config = dict(
    bias='none',
    init_std_down=0.00708,
    doc_mask=False,
    dataset='wikipedia_en',
)
Each number is 128 + 24 x the weight over its row's rms, rounded and kept within 0 to 255. Layers, rows and columns count from 0. Numbers have three digits each. The size before them is the row's rms in percent of the matrix's.

# layer 5 MLP gate, 192x64, rms 0.11, rows 0-191, columns 0-63
098:157080130129114171100118138168165137148140164138083142162144094097124104069152141154159102118146087130165142111114152087119163119139123126107114161120151132137125113119127125127089146113134140
106:155135157092147151141101157148121127168133120122122108106135154076105167122114110107102172113133104127117142107091101136139118130174161125137174122151138116145121138108157126110122096089062120
087:100081120115131133120181173164114092144127123162130168123132118127115096145132122123083096143096127141126085128121122090121121115159119147099146123142167141119136129125104132127081089190120143
102:155129151164127160122136147109179123119112117127114159116193089132130160177138126159122139135128112130137142166161117114108118146105121118096163151133115069144135091119141101172148120139110153
091:099139166183160136128147128143169122129131135116095086134146087130160162137132130101129111107113125111113183105176128155118117150132110111160106102108162085103148129094119118093112104114141136
103:158063100128148130164119124100062116139114121127096092121133152119127124143149151111135100147117145136101144129167126160135172115115094165114141129137132074078121140118131124126102125084114124
088:096113136155130162109137128114140138116132120093105148122104170097119103168131155128124074112167177141131153082124151188141104125160137149112185112123132120094097122136126124121099129120111113
105:154115135131116183144114118134067138132143111169117100130099141126122150103113107120143128110111106109121085154150127141114107101163164138157112160076164116110107173130124093119096099109158134
102:122122127078141125106136141141113158120132117165108099107062132085150126097175091162116171128139113120131135088162167121122120176119156117144102146115125124157139121145110171131116100117149138
100:189120147140103143081106115137118107097137138121116133117097147129125163103117153145129117161162115135137136150168133139067095143124091121170148101157151118137138115075172125118129114097107117
087:134173100099141148111097140123150107098148168152134122161151116109101151142116104128118133098161123087130172125123146120141138076110146134126099136138137105107159100180184116159136143145094131
106:149110131138161113123137123100131118137156102165108147099105124141165064128097130153105083135114119130140077107164112108140128147101091182118120132116176152112105139145146122132152111148113089
096:118118180151105152151135108155148101117121121156128085121125140116116171139122113130140156188106100171087092115128125101083132083171150142146143134136136136114081138123156104132123127133125163
096:122127147135138164170107064115119119141140108148130163134112176126123161119139169112139135175151146134152138157142082156125108111099096159098162114118156190106128124133143115118108143134114125
093:143124152081103117113134158131106157134105155127105135149102144141136121134126131118160127135160176146146141171066140152145134144102153107150146159146132132094149132135171107110143103107073079
097:164124119087135149160152111149168109125105132134103112112129125091137100109129080173079130099122119128132122110148118106096070115160099170137122129126112121146118143153108112099126089176142116
107:128101106131109160126151107154134101134102142147076116118116168146157087074139128107123116166143092173095144137133100092111101126142111144127135097141128078122153151117110115167164109120135139
090:134116147133150100106179155111122103090072105097108174148151135159126125147152158117141127130155094155141143159156153143137140142116112129111119138176157131139157116138077120159098112129161147
096:129137121141137138146064124083167150131127126111102107117146156121117104105125136145119176192177096140140129134122110114121178146129146136094175147083134151134152143111126101147145139153121133
093:108122143120119157101118147129109160185155144174131095083118110120134113141150151150129090124141152095105138127114114128146159169178183097156148109131104132119117152112122180136114151111130125
103:130081122166140152111116148128144128125151101178125122127113126064128169116134168130099139102170126118098127119147116106110150108181128116171130139100160106108139189143105121125123139104120117
099:143101143102106148193101135117170094118134099125147115091123129131149165116181168110141130117123108169146140123124133119094111130147118131140117149103108136119101134138111083086078103110108156
098:117094103137173131087109116134114129172111184139162157155163129115121109156118129135121106115127093131174109107144124154137152159152141103159138138104150107131075180132119101134142146147141105
105:179111143122119165154111133098139144151084124138112123064113120148133131156107092117158126112081087105089104114127149127120113149122095079132128174118135130105121154147150123148104104150155130
087:138116159147058139127109106140112141150135152109124099113128061105136092105146159135126141137144135119108095119094122123131134133131151140102108118197160179136100128131113110115168160115134123
101:129158170113111116120138143171094142167113116148129140154111187092117106139130139133100174165147082121126143156143122072114107113124146159115132090099154153117130135149146109123155105111100129
095:140110139132098166130159105140089079123130160152123120120179108052121104109123095088104107126125114094088116139115131133097126109140134135084111129135110131126136140136131170133136154147161093
106:169125141133174118149096073157120119127122164173112103102133122105149172121107079113111148134137111168117083126162116124116139137140106155092171119136139121081123116143126109148149137101139112
098:152143170109129102119179088118083126135133141180127138124142177093162163117140130116126116122130141108130172163115105153120097167122150112146141134108145170111115137128147132153117133066128130
093:181134152119133077096093171122105115144112124139103099099133111114111148144113126120140096163126128140168122124119143127174122143169062142111146155077134156138138122091142150122127128151132107
084:094172163112136142097140176124139164158082131089143180095124167135139129098107117143170123146112127114153097137141144173138112113115139118132101141129127152143107123105137148155126133171104094
095:178125120130143142165157120148101110124165166154082153127151089140154136123098157121152120094120168110116132087113133120168104139120174116141122108118136086158159173139150131112133111121122159
098:127163192134147148125144122112122131176112141158097120090135137108124094140111062165163123121106110151104112104140157117128089107108087122121127122155109114125096163134165117128111103116152114
096:142133132125123115136175143183119109140120083137071113137068165112111133127091096101130147148136161134116100137125145128145115119147155086128118118118100156084154159142082147119112134132154138
103:142114152096134121107147126150120104101152162120106086118145163082107139118105114158115100122108176150111108114143164136079158137132101112112133145144149120161103118148129071156083105155113123
107:144113144130132144093177126118143070120167191132114155102160146134101146170111138122110145118142149136140133142132153131137114118119132137105131133176145098122157169168164146135133090155160156
101:127105111168095142121158120139132123087157086132106127154089141116099137102119103121089124109131132089140168159131151122106109150111124095142127113126105114148185119114139106125178098164128176
105:137119121098198103113119107107121096101125116122124192147089087125106133115162152110109128140135093086109134138148141115158124167134128116115157119177157134164105130121130167152112138127143115
119:119136167121089168142150070135156130123124125065100136120115129132106151099142128116138091114081123108179109139112148133068090149132122143150111099118158139124152101163148131124110130118125123
102:114159108130168103134104119131114138119145131119112153075142119141077131158103099100081161140102142147135058100105120095149133118119133139120146167119143080118094118151161105152139126132115125
094:123146111133134101162157090142150139119115106125125151122081112084091139139080113146153115137082125132121111101153145100152111118140145146150122098158126122119153136169093142117105156164107064
101:110143135155082112109155134130112097132157122111142151146132190128158138131126160121112119106138151168129148116168097135141125092077148200109123140117131116114111149135092133128072130120114111
097:113149126149114126116140114127149126149137139098150142066126136179132150153118132091080133099149101112126182135113139120182096117123153107125108136130124177081118139129130131122145088085151152
105:171111119150123147084130115162100160108093136141094119116120134112138134134161110116157133147173110144129152162122108085117110093166127147148112180107141151093159144122142086165094137138112120
099:136121156160125143114118114124133109095147144140100133094106100097156120114103120136100116143110105124145152147112101100098120108150137141129125166175148149110135045153087140106088106100121164
103:146118116122106142082116144181127076132104134147152200093127119080117100134126147119165128115121145126131124130108110126111119120146126146132130123124134140113102121143119167156136101188183157
097:119141103111121120146116116121124114141089136141138128122159139097147113154194120172142161155087111098171094087159126130118107171112139081142129130126117116127109143082162147154135092149140121
093:152117102152094124134130099128151136145144141107127127130135135092144130104115091134184166119132082118121160090137123087142127169137161124084127140099180099156113119114117162115147123188123135
095:113121133135096163105133106168123084095132163096157144094168120148090169130140116156124135112159085173101126156178127128135129130120129095102138144132147131131092098133118159137140121094145161
106:135104142104151171173140140164117118107130136166119099118103123135154154051165120153089084143112111125126128109124149124090119089117143140122142123138143094147100076102134136158124120120120140
100:182138127145120137116107157135110162090158127135135091130167111126138112152139132097099104195109129137122109111131130124100153178112154161149121186108120091084125123121137113148133095136137129
096:173142162102125152106133131167154104137124117179136067091139117147146137130124118110120135119122095136128137114075087133121142161122088092135121144147133134145091071137163144134113133152110104
108:117115121123134116127126133113147119096181144103104160143121115122097134125121108100116151103127191116124121168166078128123108129127112109118157095174151084112165142128107143189127118117126088
102:123120134089160094154159113147164102128146074147123130150175141108090125120087134135119136140100102109168116116102123065131092139147119101120149102118114163143109132163137139136148100149098119
108:168139151100103119112153113200085111115140117094160116140102129130113067136138094100133112109146092134140122154123130133126118134129140180112131119132130130105157150113079078140112129106111109
109:148131171126115148126112118122076156111117150192143124146125131103104162126143191113081113116128144127108141127119146127129142123157119142213114161143111128137112109131115100155133102139114146
094:090130102107129155111159133099124137132104228127091118113126114140098119087077121117123099123135122125108113132114116147159134120148107096151146149156124149149121174142152132098151120128126105
098:117116138150142142142120152130133170166130107130108129133146170113123107148132162109107069186152115141135094136108137125121101117140109165161171136093149142133134161162109103106088111174105114
100:155121141156118188130111135088128144099109129127164145136088135091122134118143145142120053087114142140119107166171147097120109115111152135097119121156152118131168128147111106109127107101142158
091:090141093144147163127111087131182119112180128137158096154122076147148099075097111083163114117129130112134130109098123117101118147159133120130133112132142106154151144127088104096126130118121132
103:134144169146126128128136173163105128158138149163131143134072085133111133146134107120126145164114113149146135111114092114131142163107139091139117147105115118176179091075148092143113123142140107
096:116132157158182104147151125135129137140174144141178144146155100109132108127110128105136102147170100095144130134130156105124121102118127112151163084109175123098141190149129124155146129139164128
094:127124143135138098186125118133120133109179139101153133133145153154115194120140133144119114103149168151134114151144086108097117140151165095090129104171118109128104109154166131126143091128152113
099:100103181104116131134103156141117102135141173137098125123096130110064131153183114108150113126134141110154095106124117100143152125140119136132109180142126141120119116120070117135134133092101090
101:154118108134128137087157097131140122118111138127116145127087103106117162118156126120158174126151121135150144119129121080122064118120176117153109089153129137096188143145143081108120101127142147
103:149138135114125096098139105114126101083136155140134112108141151079132123124109112113099146094071138104141130131154105069119136119096115096108128154139164144150124145095147099115098106165175146
112:097131141083156145143106127146116144136121125161131141122102127120151083135141125109165090141093128155125113116091132081135141145147131138145141156139141123165135187156098095187160092155117118
100:109099179101111168127094083086114125132116123104094137084147152120118158118124143163093133121123101176153148134128076095114117134090090138132149127159158135117140114151131098137125110110112126
095:134110136100073114145096098135135128067128140136099131145140098105187100188123168121129148156124142128102127117129146130126151157131145124093127130134149102082102102125098140162114106152135108
093:087100110149121122129134117137106175107123112123095158100140129127165134158121164150164139143161101121155140132121130144126127108126071103099168130129136146147099128120179156100087079119132165
104:147129155147131157111128134130129110073112122110115116070092093100136122113107123137131133109099150115129142148110070109155107143147093111107142122117157118132191142113114144123100102155182158
104:123086140158110134143097117172138129126148143151101146166081097130138124118115100088142102108114125122109104164138127143100074108102170114132090121136138071106120143149102107161128109160117118
095:121149137090123100125152153181142115108144121179068147147149146119138134100112150117133148176104106134103100116067143153172157109150145134106131123143133146122111114115129135140090088143117116
091:160161143108100104175110138133117138138161099126098160137172167101102137109147110137128122126101125158131105126119152086106121149177124155180177145146148124130172139137170126109142113141115121
092:190121120075157136115124152135135097126131104116112139093163137110100125130135159126123132116139146103137155144182154146082136073153111161118119126154134147108112135128151089137153117181123147
106:136117120111184107127144095118075103139097128144129139117120116126138157130145123105123124112101108170166082132151178093098110122135153127116140162108154135148091146144123146105068133125098156
100:101122126133162118112129101139098145104160127159102103134129136123161143153126121160105139136108139098133113105125185087161094142132146103129163167143142148112127133090147139095100140155125052
095:100129141111151105096106091145160163159169129139098136117120142156139123095137106111144102135170144106098129099138171146145086134177089132111153119167140151145110132144123105082137116087130135
099:090116163160132145122150147117131201145183134119118128132102154114133148113131091127125109117071125112142134127127141115081111130157130122097128098114182132127141170137166128154124095135156116
101:137142124124082140108171125141118166136135132135144121152107151108168142126132166084121118162119080103131116136169086156107131154135159140104145128086130130114179116175159113173124114114123142
088:128126154089129128140120080190155174111128119188130107158130143108156138112108112158156142140111115098134147177106144136117120148171132126094153148154133085149135099112146141139144110139106141
101:156143132128132110150115117122120137137170143135092159075123144111149104116130158152133100150151127153149111129115145122114159133157161119125109085084122100108126132154184102131141060161154151
100:123121151168082136117179103082108153151133122122159133114121102109124144117115129112112144155130086087175107111117135117139168147173152149075139115124124142135141150124134086117110144166125164
093:123114087106129151147107142103117100137107119148096143173158115079109121135100168101172145144106117152143106116136137090136152150120103096092150128116170123185151094116118140123129092137139150
108:110136133110166144136133141119101142092137104146116141096143106104129106128095122100153122127081082091093092150127076111142143142090153113111147135119138096103091157121198148117124121144139134
090:138113124141105070144124151093125123108155177125086139147153092082148151116089151162096152112116117138112129127094134127125145148089140143179170115151143104109114118107132086130158123114130136
106:149108143076108170096117173135132124087159160128140142149148114105133169132149098131116155170159134134111141100147129099123107128126172146157097120127132157121145137174157085138134113162132101
100:156103178120159102114121121116105172076128149149164156129157131072118116129168099125108148090184119145125128153131124136151135109132129135153106120123158124136149130155123144171086139095118117
101:127117113170194135109083121145082154091160123115131139124097158124116108136150108115128125130120128181118122136105158118086120084136119121179147159135132147119143093143096126082145133123139109
097:162094132140063137140109162160141117115142117149135095122085140174132100106128086119127120153114109107124162146161129170127133151104130148157096168151112118086148090119117122128154140102107126
092:111053110152123130126117147120108117159098120105151175137133122105097117148130112138188106134185106114164152130154120129135133110112145144078139120128140102107113072126152124105121121103136129
104:151136167127173128153147111182087135139137141118100138108143117112137111177138160167116137129084100134088108115103164130112102165143141151142153145121152162145142145105151104114109090145097107
109:143134178099127137112129121136123130138129136131121101109091161176125137104112114140072103152140110128127118164101111103093119130147100152112140118100181142122196141140132088111120152091092142
092:114137084104139102102137100141145088122162103122122117108122101103144093129171136061147144155158096098127117158087082150140141139114119131110138114121140124100152097088141137121129138113174145
089:139111155125137124101173129112143139143135148128156115101109161160146146138120148084095126133115123158116099180091110133143119108136114177111101116125154157104107137148179175096135151081106129
097:104143150138085162107160136147130119100146136144101129064137102137147135110149107132128153134147055143146123108142115164087164166092095111092135140149131149114118145110130133117122163140155114
110:167133143130137118142145106137147111157107160137146115094091125162082155099143130158108059157120140144134124167137133086143128119163117123136143140119170104167162146162168108106126134118147111
095:112115147142140100132124090125096115146166141137118108165091102142155102123129096112119090133070152128109120170136160137114140114153157141106144197139149106174140138130123117172126117151102126
106:126141148134142141092104110150099141076155139116074143136150098116127117124101123101106153124137098142145121128117130092135175142130158130140150139143123093094152127138121039097109119136161116
093:140130145084158113093116114187117142117166132135153117149147154165102116168149119113138097152152140133143098141171114157111118149150132147108142104148163111121130148147165115165095135108079152
117:118094123144113166120140174116131139110104152153105144124115147119117134091143158118139085128153102136194150143173129159122091120106112129157136095127145067116134146125140090173102134133108125
096:141144141113107116103128136149135162136130179149143146111171129141119121117131139162109103165124102122094119133116140085130161148187163134099123124137102103114128119146193131175144123171132092
110:115135140104111065139174125113108111141115156142149152105159158125136124141147151124080114101129115093147162198128101100097128139116152112151120120136174110091157104127114103136098126117114127
097:152151115115130101092117168153078129140124123110125167102130141134128106140142089126138120140107140138180121109176108124133138129129101116158174141136111127137126119143179102116094107157068082
102:102075138129162126131130107106081149165130123107143132121111107132113100164140116128122146176112178112130127130168096118142113120145177126128149113126162124110119092198118109107124093109103120
088:155138121145082159107127119122135118174101147105118125108134122136128112179127109163117111131125157105174160089194095129119119099147162142138118136071114154115139116120119110088148125145126099
096:117120170139132162110163093201138121136107092085121129145147159121130128148122116124087166104124126124130121102133170111095117190139117110146117166135131137144097146139142147159120154140099112
100:122137143124111123130139097161095143184153108177121127124126109159132111127122083156158102136155097163107144106125104138106146116145143179136094121108116098143074146129124078131125137144136084
091:101097107113110116153137153119124169092173127109118150107145129129150104126132125129125128148072102115169147166148130119103177101100108093148106140130100105109133142123080128119162176104152111
106:147132180137131118121124106109118110140165165126145078120113141127118127131129108108109111081151138148088137135132173141124111135117128124110104184143143107094132140131098119114129056102074152
094:131091138159146175118120114110114115151147121130097103135142150151112153117159118161169182155138138126133074116141144122149120135108134067134131182179133129116119142155092147125119135101118157
107:117091114117155128109159139148162089102151091154104119141097149147094109152092131113122072130073124122114106102160172171121113139155150149147132130125152131096127150102142114153115122102108111
100:142078167174157106131135149161142159140112103137086108120105133123120118109124113106107147181079139157100133117089136112133176157123131134132165133113162103115098103155092132129111136151117115
093:152144119082088115132109115108146113136142140096113105136118120144091108101100085158170111126090115127166101127089115110092112150103149135104121100120115129139160146135091114099108063109142119
101:109160150092142080157113108083127125131112149127129144089105096112112120110100131097147123126170108120132128133111137086100120097164093104158123142148132121119140100146061134170139090117119110
120:139129160112190137119094147172122155141139145162107157134101129155123167120140122138130155117144142135113129119107114123091165112144177142129145130079160110131109158147160086166152099141147101
104:121107142138088131103117112075130114116160142139129148089119173101106138152091117108120102169139099145104110139136132206133135139137140077166119139175131152098140123112113142142118133111138108
102:170138138117154128070139133164138160116139117121149093098124152098112118087153097149130126171117164196149108117144124108137137171114119115142131158094105152135118135156140120107093139149108152
097:131167155102130100126109119161075147125163149111120116114090122105144109125102157093134146143166111135119131146179159115079134119140109129166139087123105080157118102108121145164141135128129092
111:111153150134127147112122170137110130156142186201151155124069117123119159100158103142144168129126138151122119122121100081134138162150116096151134106157132103111147143148134112116149114100120122
108:150109131161132133123153094110165100135179109144104107152112115121116106053114120137113128163152102115140069136120181124137129145159133113169135142117124113147124123142076138165112133116138137
096:117092172136126144170149136125137117159140127111089126131100121114096132117139165145120138134133172131119116118094142108100119128083149158077141157172151098082125114141163104147075101130124137
112:154133140079152159123105119134133114104136122130119150074106183140116123106164125117129158115142111109144135171119190104127087145162115116152121161121150094089128138140101126110102115088110113
102:114126109060132127174096123156108100136122114134106104122125144164128106105132108174093138145108140153140108148121133107122140173107185120121113115139154146174105175105118128104110103140144154
104:157156128117147150120095113124106121143143142125105148098099162171124116131116181145127087111175127153098132186100145132129154116169133146135094093114169096122128158152124105139122127107144090
109:139102147104146156158130113137105103096154186156145146169114147106125114103127120179068135135109145144135103160148115107136120148084121148147130121170141164146137105128120116106118084103107106
101:190131143123119137127099124122118128094118162137118128148135121151114151128110148142160156142132117160094090113181132139083125124122156098115104101142177142170147134090154130107114107183140101
096:105090121117119127086137146132134160135143090117144110131119098149150099150210079100108082107132091110135122131094149138114109133148101114091163141111106138094129120161103141110136118117130145
121:171113156111151157132154108115088104130191175138121123137144143107097127121140136154155164107129142107095122110119129114120155131126190170168140152100133140132157152156124099154145117109125102
095:131104116112124121112160131125165143176132116102168118132166148164132131142125145113114119116132120113124132155148162131118138139110100146090150113124153162115136095223149131076145102102114133
101:113107125146097152115151109142145134159131187182144137112146130094139118185117133127139104148118101090108135123136087130123114159146195105101139102097109115148112154134165131153136146146109131
103:143119100121147089109130150149119117141114138074070114130148141145151126113094070132108091161124147162170142136144131131089154170096139101101162130112132088131106120144127112138112104147147108
099:120137139158133132105142107103139103127117122176136081116133146146140155143151091157154136122110124116136140099130135125111146146204145107107105112092128132074192119149133104174130127121105105
100:114090140105144078126116180135147116115130148127100076161130119116094079126171125162129160101146113082094110137107131163128168091139124160144116124113109121139122121104125128121109095156110142
099:152118144109150118124142096140103121134162118119133097132133151150144106120107115140079103126127139193099124170171131131152090126145107146142098115163130124132113145177155073091123120173139146
101:110149130110122115115138113111117106136157097140156150152147177150127168120143146129169103127149150138149147095088103130110159154138120124121098202127118144119092157104132129135111101068099146
093:133155133093180102096119126144095092130127145131167146089123149151127144098110148122124128148191143130139113162128122148122130108085129143111117109126141110104142209109111130132102150110161110
096:154114175102111145125097161081103136134156151119103114137119135077143090137138122112107135150122130131135112127158098092102113095140151142124187160130167087137154120112136126123087153135170137
092:142151164107113129124126136111136135141156147111121161119110141125121182110129123091112144081123072131134136162145089145121092157137108148143099147118136116136131090167142127167073119148122185
109:138126160089137105136105130126151141107146162157094074109068147116139143117129121105126110151094104130093128128117160116110130180133151108108109165105159133120113091111118148123166170122136091
099:128141171163096136161138124161141170133111170113122126165124175133136101141086135133139124109171121138113138127080178105100132149136130143151155099135080088121145118143164115153133122138154145
109:113116113139098127153145138141175136151140160116119142095106132142148145076162107131142131184139162116099098149125082168133119120178123100149115117142164113119146119167159132092096131108149115
097:103130133129101095119129126107101145150119111115080089086082124151129110134122164151134101102156122203120131128183154119115146157096139127122146146105159147105136118128137106128075138129144136
096:115133098110117099088119107135142159148122148139115145092139158114155099106141090141149132131084163150123097092146136101113140106155129108176138130100172141153111108100129134143071092142140091
097:167146144116115108121135122099116104104153154096152175139157179110124065161083128132139121148135135096145161118137170135160131106097101158115119118144129123102114094123118166111105104114106145
095:137145176107129142127126115142083092121216138146130189111120133153101126167166108136110114120105110149113116109125127147099124146120126111085112153115135127110139139090132115087110135110127157
097:173140195123140110153131128141120161120122134170087094141117146097134139135126127139102117122144155121108163123126159132110146150179112120102192173159115121114100134089137107111122111121101119
097:181122140121095142118147134103112124107097096133100135142098167133089118116114171136132118107131113111142165187115096113124134115142136093123120100105112161113105102186124130143092124089164145
103:138088122073098143159093101140059115094140150119123118126141122086127153108126136087116121126147140126122146165110154166121140120108179139155171117127140105124143139133127096160116108120088135
104:129134124133151124133111159155075109113120134161103117125114121120133110089144093124145104191070134142111169080133094101111116148126136143143148139136150112180148131125156107167131114127121172
107:134111151110103150097179135127122160116135106159104085143105159123108123089143159075092109141135114117150093150136154166145135109186120168136110157113141135141097138118108137117085134113111134
107:157128127107116177162143165159129131125123141131088130156160143091116131095147140138119118137117131147155152114178101142116093096136122111130125149155150090107164109096126111198089120140152128
103:104139128111160141121124135107108103118185161117096153123090124086156149092136122111156149143146108117070139118164111120133084134147141091112167123138114099113112149112147080125115135087131107
111:105121115137133114185175179120105156117100122168114109082111106075119129148130139115127092136135113177118086118104139126111141125172145133116131114120125104120124159123073148143117134131127090
100:105151149118133102125170105148153134163141116110125117126141111116121107099124105161166087130099129140121124080122120099160092126123122115121088132146141091183145092117150133167115168164079125
100:130128111136147089152102134148121075088167147085123120121171147084123149083097096152085147117138123121157179124133135108116135107137141158136115149167127117092132116110164123091128133137121136
104:169093126090119112131099130105119149121101087133119129130117118140129113104120182123148130124185137135129123139164145119089145145127113117137124162120155091132142143195119087169134114127073106
100:138120130103106101117152095081133161153105130152105087124089147152142074121136138162079150168127182117106111157121123119128114155141134101116128101129158135153118151121121103165114101134134090
104:152142123130131112147095127161137113085158108114123141133137157114171098152096087105111119134135095130115130145138217138088125095134114149099128135124137127150159121098157109108136083156114128
097:131128126102134126159143121121108085137185132096123142102141127145092137100182081139107063119151120179133102116098091147113116111131114121125112145098149131131129134148169124126084139152114107
095:118109109112105150111109155132116128077065122155113138121164136062078103144150172110126123137153169134159149134112133113140129138107138120144101154133112170135147107108119131092109141143164139
095:101194124145079151152147109199106118139161140125125143125148100150138150163165145130133142092113129129121152104137101133165148144119136100109115134108121110078149140113115143106108100095148124
101:131101099128158102120184110123081128088124158137162110102141099150101125118106095138155122159150127110095148095097162098137131139085131128181149123135104111092135108118149128147131123135084145
094:196130127124074171129117140133165110119137107153094130146121147154095137103116165182127099142148112144148135110138159150134145141136163113109162128113109127167165122132107122111107101093125098
100:083088140120160136134147092127135127130117142126101133134114194122102131117113106168117150191135129131172095135156140147122145145116155141169166148150104127106158145133155134157175132109124125
104:158179165088125151121165102136108136151150111131140117137133137142104117097159097131135127129070149119158155121121150142141073164134171134138159127141126115162103120120144102107075113125095134
096:166115150113136139120149108122127127122135174111112101094099126108143151074098159140165169112116103109077130149126120109100164138110111145104132070087128140120118138160151101123122106130155090
108:153105128129113134154131118138133193136150170182113161130155143085151112128115135118088097154120082114121123137179142116084153127116138164130130146110148092113109146158134131153129113125103164
098:123060123128137143153179108115106153127116135132124095124126113116081122142196099141107133166121136109141158130102151143116142132145114106102150167069167123115150126101117123148143129102133140
100:173110175178122136122111106062122116133124106128110085111135123177132139139101126135160101130107081110135124113128133105143165136147097119170150159126149146130151145121128155112103095105120161
102:160133184139121168112167123129139114159105157181153104122146139134108133118119098109094165105099115118124167119162119131090146130168145086108112104184156128118137145128116117119118122140092136
100:151100123153129130124192105116152138146124126149112107148116136134092133164107117131101092128111107156124093105117181133107154120138139101131167084115136123109141126173112086181117123158141090
097:130101100087111087166130183134097165140121120155152143106118114108130145106164131148117153152145134139156133170128134130103079157138182129149089132119139110078115141135125123159138118162149124
093:127140130124139116112143134059164137123097152124107092113143120177133114162141155170114138131124139085114147151126130106143130088121126115148134118133133106117177113165184157134107121176148166
101:102115168113147106153139098135079144142114099122168122126096117094120124073170137104138136155137131182135163166130133135118091145128137119130132119187159099092133156104133111143129124150127111
091:120136163112140130135117148134095140154144116072125130150085095116108143113111154103100169105149121150142168108141132125106124128187111181098130138122149156117109145142126150130112105197137141
102:144132149155143171145142097157148129109153119143123071139111155145157104113110104158142078142145051141137141143119126117133144082117157135142109148088152110111139123107100147135104139101097124
093:126124141108111077138138177122126181072120114088104109121177134168129154115109157119138142118155136113119158141119148147148114099125142116160124137114143113114163159121107123182125122110107082
102:130104168136106163133106142155150126166168170135118097136132143161104114107088109145138179120116140088087106110168098123119111118142117097136134120142155136138158133165179107093132120135105113
096:144168171188118106139117114128117138167154130105144109098091113190143135129122113129133102163125114096086134107116153148124166117100145172125124138113110124114156123126161163116076128128122130
099:182121136141134065116127118144135124106114129120106188093113149158108162110099120100150139115135132119154130138164142129140124142100100164109158126090130098125144164122118128179142092145164108
090:113166147109104121184098169133101162131145096150115151132127108126121090128142092132139150165167125122145127139077159112109072132160168151183107139131115124122114098123148116138123121138122126
105:146136169116148118085113143167161133159146134120118117115083153138150131149116111120172156130138068158127128157152135093120159172150138136147112133142162083140120119128132106113127084180128136
103:108124177122086144162144169127146110137108159150112141133100115101120131099108116130165174108107075127161148091133151136125135125108140088128125098118160099093106125123167105116076116117126119
104:130098114133144139104150113141109097091149142128151149108109144103109113151184127089151115165119086111152112120153154088136140147126134095138139111148180120105187136153166125122133137121168156
098:141125123122093089085139146105108116139119159131129153112155163135105163103135112112148078128170120096143164149141130163105127093125115103122073153167129118147103100172107117116091138112127149
107:160129108116190115122140154123122131102169117117080122097085122121102085138098123143142135139147132153132113120097112132111111151126151154078122095115156170123144097086114144115103097130147086
108:141154110116060172129081121172115171112123134120146150116144112135121143114117144159121104167126154151146118141132136112071154131161131105112135150157131119120187140098128103142141120165153120
105:142131173129132099151116101139146138145112163120123120113165112098114133157125107134077157190067126116156111150106142131107139174113146170111149155143109128105152110132102114102117087127149133
095:119154119120121123146170143138142177171149102162107164141157120102112139132116128160123136150095101127105078148117126149135143131125124137114133196078173114090134137138127112127108087146096128
097:144111117110094082090144144150109126119171150158127138114145140136125128116178167139151149124082134150143107113114103107112109114123156134087140175145117139059118100126085118149112120150149137
098:097133135080152170125088125148097115087139158104097152160144162081153134129120129119122139139133157135108108119166147129146094107118136130114106091149181129116125166120170134114112095150115099